python train.py --n_kv_head=1 --positions="rope" --qk_norm=false --init_std_up=0.0696
Each number is 50 + 12 x the weight over the matrix's rms, rounded and kept within 0 to 99. Layers, rows and columns count from 0.

# down: layer 12 MLP down (transposed), 256x96, rms 0.107, rows 95-118, columns 0-95
# gate: layer 12 MLP gate, 256x96, rms 0.123, rows 96-119, columns 0-95
# up: layer 12 MLP up, 256x96, rms 0.112, rows 96-119, columns 0-95
down95:53 37 46 49 43 49 62 47 66 56 63 52 30 50 42 37 46 34 51 49 75 38 62 59 58 46 50 44 44 44 36 61 66 41 42 49 52 64 39 57 50 35 55 51 50 75 27 48 45 40 43 56 57 58 44 63 58 54 53 63 50 80 62 52 50 45 63 51 45 45 50 57 50 33 34 72 48 55 29 53 67 56 54 52 53 53 54 53 37 56 49 48 48 42 44 55
gate96:67 62 39 32 74 52 56 30 47 55 48 46 58 46 53 67 63 37 42 53 43 64 58 67 16 65 44 40 41 69 50 28 48 40 40 42 57 38 53 22 66 57 48 53 38 58 69 60 50 36 78 48 46 52 49 53 63 57 63 47 43 48 52 52 66 55 43 26 32 51 45 48 48 37 51 43 60 53 56 44 61 61 53 65 59 45 79 28 47 54 47 39 55 43 36 36
up96:59 21 59 39 36 58 52 56 63 64 43 46 46 36 56 64 61 58 61 32 52 58 53 62 63 50 39 55 44 53 32 58 34 52 45 68 53 61 65 59 39 31 43 43 79 59 59 77 52 44 68 59 34 66 36 45 67 39 59 53 56 44 48 62 65 63 31 52 38 58 51 55 64 42 71 37 60 38 64 42 37 42 41 60 39 28 47 37 47 32 66 46 42 52 46 60
down96:62 34 59 63 40 52 49 44 61 67 43 19 50 32 34 53 59 40 43 17 45 66 59 57 34 49 36 60 29 50 29 31 61 47 51 45 50 56 34 43 44 43 52 53 73 52 51 51 50 60 42 51 34 59 54 62 46 35 48 62 46 43 49 58 44 51 23 42 47 62 41 59 53 50 39 24 45 29 46 74 47 51 67 39 22 50 60 35 34 46 66 53 47 45 57 36
gate97:54 53 59 36 47 57 34 55 42 73 52 49 50 50 50 46 56 55 64 67 35 32 60 74 48 55 55 39 42 39 41 47 52 36 69 56 60 27 47 52 45 44 62 39 48 22 46 42 38 38 49 43 49 63 41 55 47 54 49 49 57 59 57 60 63 55 42 48 60 49 44 63 40 34 41 52 40 45 47 44 51 58 51 59 48 64 61 38 25 40 47 23 36 60 48 58
up97:59 54 58 35 49 53 42 56 49 30 65 42 47 67 54 56 61 33 44 39 49 52 31 71 28 37 35 64 46 63 34 57 40 35 38 52 57 52 43 26 55 48 54 52 44 63 40 40 37 51 48 49 44 53 58 61 35 51 44 40 68 68 52 42 55 45 55 43 75 65 49 50 49 55 51 51 59 43 37 59 22 28 39 64 45 38 53 47 67 55 54 52 50 35 59 37
down97:56 63 62 53 66 35 40 55 48 45 62 46 49 49 27 61 49 37 58 62 49 48 56 60 23 46 56 54 46 48 53 60 35 59 58 59 64 49 32 32 41 44 60 42 35 57 34 50 50 67 34 49 32 55 48 20 55 53 37 48 42 45 45 33 34 46 44 49 63 73 50 56 53 46 48 43 43 49 53 72 54 46 44 41 53 63 58 23 67 42 54 47 71 34 73 43
gate98:63 44 35 52 57 54 55 39 39 27 54 47 53 46 59 46 29 31 48 57 56 37 36 67 50 55 48 48 43 58 64 64 37 69 68 52 69 38 34 42 71 47 48 54 62 43 43 53 71 53 55 44 61 53 38 45 45 56 63 50 49 87 54 46 57 30 63 49 35 32 30 44 45 64 44 66 31 60 51 61 54 61 54 57 49 39 64 52 56 47 58 54 33 46 23 36
up98:42 50 65 40 52 48 56 62 57 55 51 54 53 42 53 57 49 49 64 43 59 43 49 26 44 61 43 27 66 49 44 38 44 35 57 43 54 52 43 56 50 61 69 47 48 38 55 53 47 42 31 27 54 33 40 34 53 34 53 61 30 55 38 43 41 65 56 54 45 83 41 62 46 58 56 31 66 53 51 34 67 36 47 65 41 45 71 45 41 66 66 40 54 60 56 65
down98:54 47 44 46 49 39 58 59 48 26 59 49 48 78 62 60 41 42 56 56 71 45 48 74 46 69 49 49 59 64 54 33 58 42 43 56 64 54 17 41 54 41 33 47 51 34 44 52 32 51 52 46 66 47 26 60 36 45 58 68 55 67 50 43 59 38 61 66 49 38 45 43 32 56 41 36 57 48 47 40 50 39 33 76 48 59 58 53 55 42 58 59 51 50 38 41
gate99:34 46 49 55 52 41 64 53 57 59 46 48 40 44 62 60 45 44 60 53 54 46 79 44 47 49 71 51 74 43 54 33 46 65 36 55 62 66 37 57 42 55 53 43 69 54 57 51 22 41 36 61 37 58 13 64 67 71 58 60 32 60 59 44 47 54 43 44 56 49 55 57 52 53 44 23 28 58 43 43 39 43 63 66 46 45 39 48 49 50 53 49 39 49 45 61
up99:58 21 70 47 41 69 57 44 33 65 49 26 66 55 54 49 43 70 45 47 48 70 62 41 54 48 50 43 27 51 49 59 49 56 59 53 48 48 35 42 50 45 45 48 57 38 49 70 44 38 60 70 63 40 36 34 31 43 48 59 57 49 39 57 71 78 36 50 39 48 61 58 62 61 47 40 39 58 65 39 29 38 52 46 41 66 73 34 66 47 45 49 36 66 59 42
down99:55 43 56 44 54 59 67 61 52 55 67 37 42 61 82 41 50 56 65 48 62 58 56 49 50 51 55 30 50 56 60 56 49 38 50 74 80 67 32 33 55 60 33 65 47 55 50 39 45 63 45 45 36 44 18 58 61 79 36 67 39 34 54 42 50 57 43 46 34 25 51 47 52 47 60 15 56 43 53 58 34 60 50 75 31 38 46 49 49 50 54 34 46 46 33 37
gate100:64 72 54 42 50 62 46 61 31 65 76 54 47 65 47 49 52 43 67 44 58 34 61 66 52 72 50 33 59 56 49 55 50 40 56 49 69 56 46 65 39 28 44 50 38 47 52 54 55 23 53 38 52 71 61 74 59 45 50 49 52 67 49 43 38 33 59 24 50 58 25 31 55 48 74 54 38 56 30 34 52 48 47 49 37 39 44 38 48 73 32 17 41 52 74 63
up100:48 39 44 60 56 18 47 70 66 50 44 58 61 35 44 34 44 51 51 57 48 47 53 56 44 26 66 78 56 57 59 36 63 54 26 47 56 51 51 52 68 41 57 64 38 42 67 46 35 55 40 33 40 41 28 53 66 33 27 39 38 49 50 26 32 72 55 49 48 53 57 29 69 55 44 77 70 40 49 61 42 40 68 63 66 44 49 40 75 42 67 49 50 46 49 40
down100:38 76 49 57 34 31 48 67 64 57 43 61 39 74 70 59 64 58 40 48 39 32 52 52 36 35 54 61 47 50 39 40 60 57 34 39 76 47 36 46 48 50 34 51 43 58 61 54 37 20 17 66 40 63 43 61 40 63 50 42 23 46 56 38 56 52 48 34 69 55 56 62 53 52 62 50 33 45 71 47 46 50 70 66 52 44 53 56 46 65 41 29 46 46 42 34
gate101:37 47 50 33 38 51 54 51 61 45 61 63 63 54 54 52 34 53 47 32 41 35 42 61 55 69 42 39 65 50 52 50 63 49 54 46 57 68 55 94 68 61 74 59 30 50 60 40 55 40 33 63 39 66 49 62 87 56 52 66 58 59 61 48 79 45 40 70 49 38 57 44 50 58 59 47 22 54 85 37 67 47 50 77 47 67 51 36 35 37 48 32 40 61 51 21
up101:61 32 48 55 64 56 30 59 40 46 40 70 45 61 41 55 61 36 75 56 36 52 50 59 62 47 55 53 55 75 40 45 49 65 40 65 76 53 42 56 34 59 59 26 57 35 38 35 51 58 52 30 63 52 46 32 58 31 16 54 27 50 51 44 35 51 52 34 43 42 51 41 42 50 66 61 59 29 39 33 58 50 56 41 55 33 67 54 49 62 32 62 31 69 26 52
down101:61 42 54 49 34 36 48 46 39 52 59 49 47 52 39 52 65 34 51 48 49 63 29 29 61 46 70 55 55 69 52 71 47 53 63 58 41 32 31 56 57 44 58 62 75 68 56 68 46 49 65 53 48 65 43 38 49 49 33 50 22 30 34 38 49 48 58 44 57 49 40 46 25 36 63 47 50 64 71 60 35 22 64 31 64 68 50 67 41 59 80 40 52 60 19 45
gate102:51 46 45 39 52 42 65 41 79 33 50 31 42 56 43 46 35 48 68 53 44 34 57 50 42 67 38 42 49 51 59 38 45 51 41 33 35 37 44 35 35 54 41 39 41 45 30 37 41 35 61 20 51 21 66 51 52 50 41 31 53 57 51 58 47 40 57 34 26 51 61 71 43 45 65 53 63 37 39 57 82 44 41 62 61 81 62 56 64 61 50 50 54 43 32 43
up102:29 47 36 50 57 37 52 46 50 71 61 55 59 40 27 49 31 51 41 52 62 46 71 59 40 58 59 41 19 55 53 41 38 58 65 45 55 85 59 46 47 53 26 51 26 29 39 39 49 53 17 38 39 21 43 61 47 45 49 25 51 44 77 47 48 49 43 50 44 49 51 53 36 54 48 42 61 35 42 48 48 51 42 47 51 55 47 55 55 70 34 48 62 42 34 41
down102:52 42 53 60 53 44 45 45 40 56 56 51 21 60 65 31 59 36 47 71 41 63 77 52 41 66 47 44 29 52 47 47 39 85 56 65 58 45 43 39 52 61 35 27 57 74 58 46 63 80 52 51 60 51 46 62 60 53 60 47 54 73 39 59 61 32 43 50 61 49 49 49 26 43 46 45 47 58 42 49 58 45 43 44 25 51 44 58 58 50 64 52 64 51 65 37
gate103:82 62 20 47 69 48 77 53 46 54 51 54 55 41 75 64 75 44 63 48 41 33 53 48 38 38 57 67 38 70 62 22 24 39 60 61 48 56 38 46 46 49 75 59 49 55 54 78 50 39 60 59 57 76 45 37 59 64 66 54 47 71 63 57 31 34 49 51 57 36 55 36 49 61 39 43 48 44 77 64 63 54 59 52 72 51 53 40 17 48 62 47 23 56 42 54
up103:58 71 56 18 53 61 40 52 30 45 61 52 50 29 62 37 43 55 55 41 53 45 62 58 46 43 35 56 40 56 49 37 61 61 65 52 24 52 40 61 63 60 34 48 49 68 50 38 56 52 39 44 44 44 19 55 69 76 66 54 57 17 62 36 58 63 37 58 41 48 42 47 49 52 43 39 73 46 34 43 36 32 29 41 41 34 62 37 65 55 42 61 51 61 51 55
down103:69 78 46 31 58 72 46 35 57 38 55 58 32 45 40 66 63 46 74 45 53 63 51 60 37 41 42 35 35 60 63 42 36 64 57 35 51 53 59 36 69 59 19 46 57 55 54 46 49 47 39 36 35 63 28 46 62 61 45 63 55 48 54 44 53 59 74 39 45 53 38 41 48 68 56 54 47 52 59 44 60 30 29 50 57 60 53 31 26 62 38 53 59 55 21 51
gate104:66 40 49 41 42 62 62 55 42 71 44 53 43 46 65 45 43 47 54 58 49 28 61 65 48 52 46 62 35 40 60 40 65 54 53 43 62 59 25 53 60 49 32 52 73 43 50 49 51 50 39 34 32 32 37 43 68 57 48 57 59 67 52 63 63 63 51 43 36 41 50 52 45 36 50 47 71 38 47 63 67 51 65 56 57 50 58 55 52 42 38 60 46 38 48 52
up104:60 52 69 28 55 38 56 35 21 35 45 51 46 46 47 50 45 46 59 50 39 49 51 56 55 30 60 48 32 33 42 46 31 51 60 56 49 42 70 51 49 53 48 40 55 28 27 42 61 60 60 40 42 63 36 50 42 31 67 32 46 65 58 51 50 28 57 60 61 42 55 36 44 55 68 48 42 41 45 59 38 45 47 31 54 47 51 43 39 48 51 36 42 56 38 53
down104:61 70 42 56 49 62 36 52 70 52 48 50 48 43 36 48 45 60 36 57 59 66 54 44 41 56 34 47 55 63 54 49 71 51 58 70 46 50 50 55 53 59 53 49 42 55 62 54 40 46 56 46 48 56 71 67 66 62 33 47 44 55 59 51 25 44 41 29 57 47 20 59 47 55 40 62 51 63 45 28 46 39 55 66 59 69 40 45 31 64 45 51 38 39 39 38
gate105:67 49 59 31 56 51 41 61 48 62 53 65 52 29 55 48 34 34 52 30 50 47 63 57 45 39 57 42 54 52 67 32 51 48 46 33 83 84 62 50 65 50 55 52 44 33 53 41 46 45 49 50 59 65 43 44 55 49 64 56 53 60 52 34 66 59 63 46 60 63 40 63 44 48 44 73 34 43 64 47 42 50 26 50 59 55 66 43 47 60 64 28 47 59 51 35
up105:46 35 58 39 40 61 55 63 69 36 56 53 43 37 74 43 61 46 33 48 55 50 29 53 59 59 64 50 41 53 51 52 72 59 46 62 51 36 17 37 42 52 62 24 59 55 37 52 46 50 63 47 70 60 47 42 54 38 26 65 46 56 51 38 51 37 29 34 44 65 39 56 45 29 69 37 51 51 51 33 63 53 47 67 18 38 61 55 49 56 44 56 41 62 54 44
down105:48 45 64 42 37 68 44 51 52 65 53 53 34 41 47 73 37 58 32 37 60 51 55 56 45 53 46 50 69 60 50 61 68 35 56 58 53 57 44 46 55 64 68 32 59 39 43 65 33 31 64 75 68 72 33 33 63 52 38 57 44 72 48 46 27 41 53 53 46 43 43 55 60 32 62 37 38 39 64 37 45 53 55 75 36 48 53 60 64 41 42 53 51 73 57 38
gate106:60 34 37 55 76 71 48 46 60 67 28 43 58 50 57 44 28 35 72 48 46 48 52 43 46 39 49 43 46 51 52 54 51 47 68 53 22 62 54 47 43 66 76 52 53 68 52 48 48 32 52 55 76 52 29 51 51 80 35 59 44 44 48 67 46 40 25 48 52 49 47 55 48 44 43 18 38 72 89 54 50 50 40 67 45 61 48 47 55 52 53 52 42 62 44 77
up106:29 49 35 28 43 44 54 53 59 67 53 51 44 64 60 40 45 32 80 57 39 49 52 60 20 49 54 55 65 64 55 52 53 29 54 38 45 23 65 70 40 35 59 41 58 32 74 47 48 44 52 46 46 26 55 39 60 78 34 43 51 58 50 55 47 43 43 45 51 66 29 61 78 32 34 54 55 69 41 54 59 47 43 75 54 54 39 41 46 42 45 73 51 44 51 70
down106:58 50 45 46 43 63 33 53 75 44 65 63 47 63 35 38 61 57 62 41 32 38 44 54 30 42 48 22 48 59 55 52 37 54 42 52 22 31 36 68 40 38 51 47 47 64 54 31 71 24 54 58 28 38 50 39 69 28 34 50 45 39 54 44 63 48 42 49 47 67 38 40 55 66 27 52 53 43 53 69 55 71 33 63 48 78 32 46 49 52 50 58 29 41 44 60
gate107:43 44 39 63 56 38 60 21 60 36 44 48 44 34 58 60 47 58 58 35 59 47 64 61 55 79 30 48 45 70 45 62 29 57 35 35 44 44 50 51 65 62 65 48 42 50 34 45 67 47 62 30 54 47 55 39 42 59 32 53 50 50 40 31 62 53 67 73 57 68 45 44 49 67 56 61 45 36 44 44 51 30 52 51 66 48 59 47 54 56 49 56 46 37 41 56
up107:39 52 61 44 60 56 45 50 53 48 62 40 58 52 32 30 36 37 59 53 82 38 41 54 39 40 65 66 54 63 47 33 48 44 60 56 69 48 43 50 44 35 41 55 53 54 52 52 55 65 55 51 47 41 23 84 43 29 59 41 63 46 49 37 37 38 50 40 35 60 43 43 54 45 52 59 53 59 57 52 33 51 51 46 39 46 61 46 46 69 40 35 39 63 60 57
down107:36 59 64 62 68 35 52 64 51 44 56 40 43 46 51 45 35 66 76 35 51 33 63 72 58 54 51 69 60 57 52 51 56 52 56 47 53 49 54 53 35 49 48 43 29 59 39 45 39 52 52 36 64 46 41 59 58 39 51 62 61 30 53 51 70 50 61 62 33 49 73 64 51 60 51 44 32 51 59 30 60 48 33 58 44 63 35 47 51 78 47 46 40 52 56 67
gate108:62 43 43 49 50 71 51 52 54 59 34 52 65 57 42 36 64 44 45 27 48 24 66 42 31 66 61 62 64 39 72 35 54 29 49 55 86 56 52 59 44 36 69 29 48 49 47 46 39 48 53 63 51 59 45 63 62 41 48 56 65 63 45 39 50 64 70 58 59 46 48 41 48 54 49 64 38 59 62 40 57 35 61 61 65 35 44 53 24 62 60 56 51 45 41 47
up108:42 43 52 51 45 31 42 60 50 38 86 50 36 54 51 59 46 49 49 54 45 60 43 60 41 57 37 50 27 76 45 56 63 62 47 39 28 43 66 65 73 54 54 46 42 50 27 60 61 55 65 58 58 38 39 37 53 44 68 62 56 57 45 53 66 39 27 46 35 33 53 55 52 59 51 68 40 30 41 54 54 54 48 40 42 51 43 73 84 33 29 50 42 47 43 33
down108:37 39 65 38 45 42 51 56 34 66 58 54 48 23 74 52 60 42 58 49 43 49 42 64 48 51 24 53 45 62 52 54 41 51 59 47 60 32 40 65 62 37 63 82 58 36 35 60 53 37 63 46 63 40 25 48 55 56 48 68 57 73 62 67 69 50 39 61 45 51 61 53 52 64 53 50 38 54 37 50 49 36 49 38 62 39 48 35 65 28 67 35 23 58 59 39
gate109:62 57 49 45 53 53 58 71 60 69 54 32 63 32 63 36 65 62 39 48 64 43 38 42 49 49 39 39 50 50 59 48 45 46 58 47 65 67 60 46 53 63 54 51 85 41 32 49 43 44 45 51 46 36 39 70 64 60 46 39 37 31 42 53 45 54 42 52 43 42 47 54 43 54 51 58 38 55 71 33 29 55 67 56 55 53 57 56 46 50 24 58 64 71 40 44
up109:58 55 49 58 59 42 63 65 67 54 26 59 54 52 58 45 66 59 49 47 60 59 48 55 56 51 42 39 48 41 55 38 61 46 57 33 29 72 32 41 64 75 38 44 47 31 69 43 41 48 30 48 39 53 41 56 47 57 62 47 50 42 49 63 38 53 46 65 60 41 50 79 53 49 55 38 72 61 54 42 49 48 62 27 57 31 58 44 64 51 41 42 54 60 36 49
down109:49 47 49 45 53 57 58 67 31 58 27 45 53 53 46 53 49 46 37 49 65 51 60 48 80 60 55 41 48 38 39 53 48 42 42 62 39 54 56 57 55 51 32 60 62 63 51 23 53 59 46 41 63 54 54 53 23 42 48 42 39 49 56 33 39 77 32 59 55 48 62 45 37 35 36 30 53 47 47 44 56 52 59 35 45 36 56 66 57 45 68 54 43 48 54 53
gate110:55 42 64 55 31 62 62 58 46 60 31 58 46 45 58 36 30 53 53 61 57 29 60 39 60 50 57 43 53 71 62 43 47 46 58 50 68 45 45 57 40 49 69 36 75 50 46 52 47 33 33 40 73 49 35 56 47 83 47 54 33 52 81 57 70 63 59 76 36 55 48 33 46 48 49 43 50 44 41 59 56 56 24 64 46 49 50 49 39 45 66 38 42 67 34 72
up110:44 46 48 62 51 36 69 40 67 81 32 30 53 65 41 51 41 55 50 41 37 41 50 51 62 31 43 61 41 43 42 34 48 57 68 42 45 52 50 46 72 67 42 43 51 53 42 63 44 45 65 66 42 45 42 35 48 49 72 53 58 76 64 74 50 55 40 21 61 61 30 84 53 47 39 45 51 58 79 35 38 57 57 59 67 55 59 58 29 43 57 49 70 39 62 54
down110:38 44 50 62 41 56 57 58 58 38 55 29 63 45 84 48 56 65 46 57 23 38 54 66 52 51 57 42 60 38 37 62 48 25 29 78 56 43 68 56 67 67 59 38 58 61 71 38 50 34 54 52 35 36 40 53 45 63 69 56 41 62 66 47 59 39 46 40 59 45 32 61 50 54 63 38 63 50 51 49 63 54 18 72 64 57 67 52 33 45 40 68 40 34 27 52
gate111:47 60 48 58 72 77 69 40 51 56 57 61 70 56 53 39 19 49 46 37 44 49 56 74 28 52 47 61 42 55 61 30 24 55 58 44 49 53 63 51 67 36 65 37 69 73 45 42 19 46 63 36 54 58 51 69 50 56 27 43 42 43 63 60 31 36 56 69 40 58 44 52 46 57 39 58 62 69 55 59 54 38 48 50 52 61 80 45 35 20 67 45 33 65 35 56
up111:45 33 50 37 55 47 67 47 78 35 65 45 61 65 43 62 58 36 49 60 35 54 26 41 53 48 53 26 72 55 43 45 75 54 54 52 61 22 57 49 39 75 74 37 44 44 61 27 70 31 38 62 76 54 39 35 57 38 45 50 33 28 46 60 50 39 37 56 58 36 51 31 70 41 54 43 47 42 55 57 69 54 44 61 53 67 46 55 69 68 39 44 55 49 64 52
down111:47 60 49 41 47 41 58 54 69 37 53 18 59 58 44 52 46 41 46 49 54 43 39 44 40 59 57 48 64 49 59 71 48 61 64 21 70 42 43 55 50 68 48 45 44 31 51 46 51 04 46 65 52 60 56 41 49 62 53 51 27 38 69 55 57 31 50 56 38 42 50 41 45 55 50 61 28 60 57 26 67 58 38 56 48 50 38 60 60 73 58 61 40 49 70 45
gate112:35 46 55 48 42 61 54 54 31 43 68 34 59 51 45 55 64 53 50 50 63 32 58 58 67 55 47 43 52 53 49 43 52 29 53 42 63 56 56 40 44 60 48 73 67 47 43 41 69 41 50 59 56 37 42 43 31 59 48 42 57 60 54 50 46 47 51 59 36 46 50 49 46 54 38 55 65 35 71 64 56 58 48 58 29 56 56 29 40 40 51 43 24 53 78 60
up112:51 40 27 57 54 61 54 48 23 51 64 31 44 39 55 66 63 41 50 58 62 34 59 52 35 54 47 30 66 60 39 45 47 51 41 41 47 49 33 72 69 61 69 36 47 54 39 53 49 42 36 54 46 47 52 36 41 62 32 69 43 69 56 44 45 34 66 44 55 60 44 63 56 66 32 38 61 41 43 57 50 41 53 51 43 51 66 59 50 32 53 59 35 48 41 37
down112:58 46 49 45 58 49 60 60 28 35 77 34 58 56 61 60 70 74 65 57 35 47 47 60 70 48 52 27 52 46 41 61 62 48 40 48 58 33 59 38 55 57 57 68 64 38 39 45 53 63 33 36 26 27 44 54 44 46 53 41 53 54 41 43 48 47 38 60 29 39 48 64 38 84 52 54 65 59 52 59 53 62 39 65 42 38 47 46 61 36 37 64 54 47 51 42
gate113:55 63 39 30 69 79 35 69 62 60 71 44 10 44 47 23 67 46 52 20 58 41 43 78 29 33 62 49 14 53 45 45 75 55 33 55 62 56 45 71 50 52 50 45 51 43 70 33 66 60 55 56 62 44 66 78 24 35 64 56 23 41 34 22 69 58 17 24 38 64 41 86 43 60 66 57 48 72 92 43 45 33 47 45 56 18 61 52 40 59 43 62 44 23 20 69
up113:37 41 51 53 53 17 66 37 68 62 45 74 78 67 52 56 18 72 45 40 32 76 54 31 72 46 47 41 68 44 28 43 52 54 60 59 41 56 44 16 37 70 41 62 67 68 33 49 68 63 25 61 52 55 50 36 56 54 39 47 76 35 64 57 44 44 54 78 68 48 73 26 56 38 24 45 55 28 11 71 79 76 66 32 70 73 40 53 46 44 31 29 46 73 99 60
down113:65 57 42 58 69 59 38 47 47 46 63 44 16 28 43 38 69 27 58 45 81 34 46 68 31 44 66 47 26 42 64 57 58 51 25 44 68 47 47 86 66 40 42 54 59 37 59 51 42 07 48 66 57 45 51 66 20 44 76 48 34 55 39 34 60 39 32 37 52 67 33 78 44 58 77 73 48 89 93 35 25 34 49 53 38 35 68 49 51 59 65 67 50 25 24 61
gate114:31 69 35 56 45 53 46 41 56 41 52 43 45 58 42 31 50 65 57 51 38 39 60 70 53 40 33 57 76 46 37 35 57 60 52 56 71 67 52 39 80 32 44 69 67 58 64 42 45 54 47 42 47 43 31 38 62 43 20 42 51 51 63 63 47 21 54 60 53 42 38 47 58 47 33 69 38 33 49 58 46 65 51 43 45 70 68 37 51 60 51 50 53 39 26 49
up114:80 57 44 46 53 40 62 50 49 47 60 68 38 24 32 76 57 45 53 70 63 55 55 45 42 60 45 28 47 45 69 46 33 48 42 43 30 45 55 46 44 49 60 53 34 48 50 18 41 38 54 37 66 44 67 83 51 50 69 45 50 65 48 59 41 68 50 31 53 72 35 64 30 42 57 66 33 50 35 43 55 59 56 39 57 43 33 61 55 56 28 32 44 57 63 53
down114:49 60 23 49 49 51 39 56 56 38 48 35 35 62 62 31 48 63 23 41 70 42 60 66 57 47 45 61 68 45 21 49 56 56 56 41 50 68 41 46 68 47 44 48 57 49 56 56 30 23 53 60 42 35 29 50 47 43 29 45 37 44 60 55 50 43 57 57 49 52 43 48 49 40 30 34 46 27 59 37 63 61 43 52 30 62 59 42 69 53 44 47 70 60 31 57
gate115:77 58 53 51 62 67 48 74 66 33 48 56 54 24 56 62 48 49 44 26 48 43 43 53 49 31 13 38 51 61 67 42 47 47 58 62 44 51 42 42 57 66 74 40 45 56 29 63 45 22 49 42 44 51 53 41 51 62 53 66 41 38 55 66 46 56 62 39 73 53 49 65 38 77 43 36 21 56 65 45 25 38 59 64 55 57 53 50 64 60 38 37 53 40 32 33
up115:63 23 51 33 51 44 47 35 37 69 58 44 61 66 49 49 14 34 59 66 54 46 65 49 44 51 84 69 63 31 34 56 50 52 61 55 64 38 52 73 52 50 35 40 46 46 57 44 40 47 45 63 60 47 39 55 68 54 54 66 61 63 77 31 44 62 57 43 32 61 60 54 37 43 43 71 52 59 19 38 55 48 49 62 41 59 66 43 42 32 67 53 42 44 49 54
down115:75 56 56 48 40 52 45 61 50 46 68 39 67 50 61 71 35 51 31 33 53 50 38 39 32 40 59 46 48 40 40 56 48 52 46 59 61 47 67 59 46 26 66 40 23 58 24 51 48 51 63 39 41 48 23 42 69 59 39 48 51 42 60 83 53 55 69 47 47 56 23 46 69 68 38 44 34 43 46 55 29 55 58 70 55 78 42 23 38 44 39 53 33 56 48 55
gate116:43 63 53 40 60 33 61 45 54 53 64 51 40 57 44 41 60 39 36 58 67 61 53 55 38 75 69 33 37 52 66 41 33 52 50 54 45 54 58 36 44 36 48 47 31 49 67 59 41 51 63 54 50 54 46 48 51 52 53 73 39 61 41 42 23 38 31 46 08 39 35 50 46 71 36 50 35 48 45 48 29 36 38 60 45 43 30 37 53 68 70 40 63 57 39 51
up116:34 41 44 49 73 53 38 54 46 61 52 54 82 62 57 81 66 63 46 47 56 56 53 37 42 46 36 49 39 49 55 42 40 49 43 66 62 29 44 47 34 45 45 48 70 47 58 42 53 43 31 46 69 27 56 63 54 32 36 50 49 51 38 45 61 58 72 34 37 45 39 59 29 54 59 33 77 59 50 43 52 48 31 37 68 55 63 47 62 48 32 52 51 49 33 69
down116:56 36 68 46 42 67 63 33 39 49 35 43 39 63 48 45 52 35 47 52 62 59 76 35 51 65 36 58 41 55 58 39 33 30 48 45 23 45 44 36 52 32 64 59 61 56 46 33 63 42 35 64 60 45 42 44 57 83 53 44 26 40 71 43 42 34 42 62 64 39 55 64 42 67 72 40 44 58 53 39 64 39 40 43 60 50 50 38 81 48 34 36 66 52 38 56
gate117:33 32 39 25 40 45 58 51 51 61 54 41 77 68 56 73 65 52 53 60 43 40 29 30 65 40 70 52 58 53 40 62 44 40 28 72 50 55 57 31 55 54 32 35 58 30 62 61 51 44 55 59 47 27 43 39 40 58 43 54 64 65 56 50 64 64 67 56 45 36 50 56 49 68 33 42 64 50 55 66 43 77 46 46 66 39 43 55 66 80 31 59 46 58 46 70
up117:63 61 48 43 55 56 49 52 56 56 52 65 53 54 22 58 78 23 54 38 36 47 35 69 66 55 47 53 60 59 50 58 75 60 73 41 79 50 46 53 53 66 42 28 41 51 59 44 46 65 55 64 73 48 35 60 61 34 54 51 56 65 59 69 58 60 76 43 50 61 50 64 34 41 31 57 32 41 30 36 59 44 78 55 50 35 65 56 52 52 43 43 32 50 44 55
down117:52 61 44 62 52 40 56 50 50 19 60 59 52 40 87 57 50 70 77 54 47 47 69 44 54 62 62 47 45 54 49 31 25 52 43 82 28 53 57 37 43 54 39 45 47 52 52 35 75 30 59 36 54 63 62 56 19 62 35 55 42 55 54 65 35 59 45 42 44 39 62 47 69 50 57 36 46 77 72 62 46 46 33 65 54 52 48 26 50 52 38 68 41 66 57 46
gate118:57 76 29 57 65 55 52 50 42 63 56 58 53 61 54 42 25 58 51 49 43 48 49 44 49 32 45 36 65 35 59 37 36 58 61 62 37 33 39 43 54 40 57 76 79 57 43 57 51 50 51 46 53 47 28 47 48 53 59 63 43 40 46 53 47 57 63 68 50 50 47 63 52 67 50 46 39 45 76 69 69 38 50 62 60 55 48 53 54 42 50 62 49 46 54 49
up118:49 60 57 51 46 51 52 69 46 62 64 45 71 47 58 66 51 34 57 32 57 45 29 61 65 62 39 48 29 64 43 43 51 38 71 59 33 50 33 42 52 56 53 41 60 55 41 37 45 58 44 62 34 49 40 51 39 48 69 68 49 58 63 64 21 52 32 35 71 40 59 56 60 64 45 50 48 48 47 63 40 52 51 46 50 47 75 64 42 47 44 64 74 56 62 60
down118:43 39 52 29 50 27 68 18 43 53 54 52 50 31 47 58 70 31 57 72 37 57 74 53 59 62 46 39 39 45 70 52 44 46 60 51 56 33 39 64 31 48 50 40 54 45 52 49 38 56 63 64 65 37 54 57 54 55 56 71 48 62 39 59 23 49 52 29 37 57 58 49 43 49 59 71 64 51 41 52 54 63 29 48 44 46 54 59 44 42 55 32 51 55 65 42
gate119:50 49 36 57 37 66 68 58 59 43 39 51 42 59 38 62 28 57 45 61 42 49 43 53 52 72 42 60 68 49 37 59 36 47 47 58 39 46 46 45 19 34 67 33 31 56 34 48 47 27 38 45 44 47 42 65 25 52 28 48 23 47 32 36 49 58 57 47 56 55 40 53 44 41 51 56 74 50 61 34 50 31 49 73 43 44 50 37 32 50 53 48 43 35 58 60
up119:59 43 54 52 51 24 52 54 63 42 60 45 45 46 68 39 49 55 56 38 45 60 60 59 48 29 56 60 57 52 71 71 55 59 50 39 40 73 44 46 44 57 55 43 57 37 31 57 55 50 49 54 46 70 34 48 29 51 79 58 53 58 44 52 45 57 44 52 59 46 69 28 61 40 62 49 65 20 59 52 35 31 42 41 47 64 59 37 41 44 47 83 70 39 46 28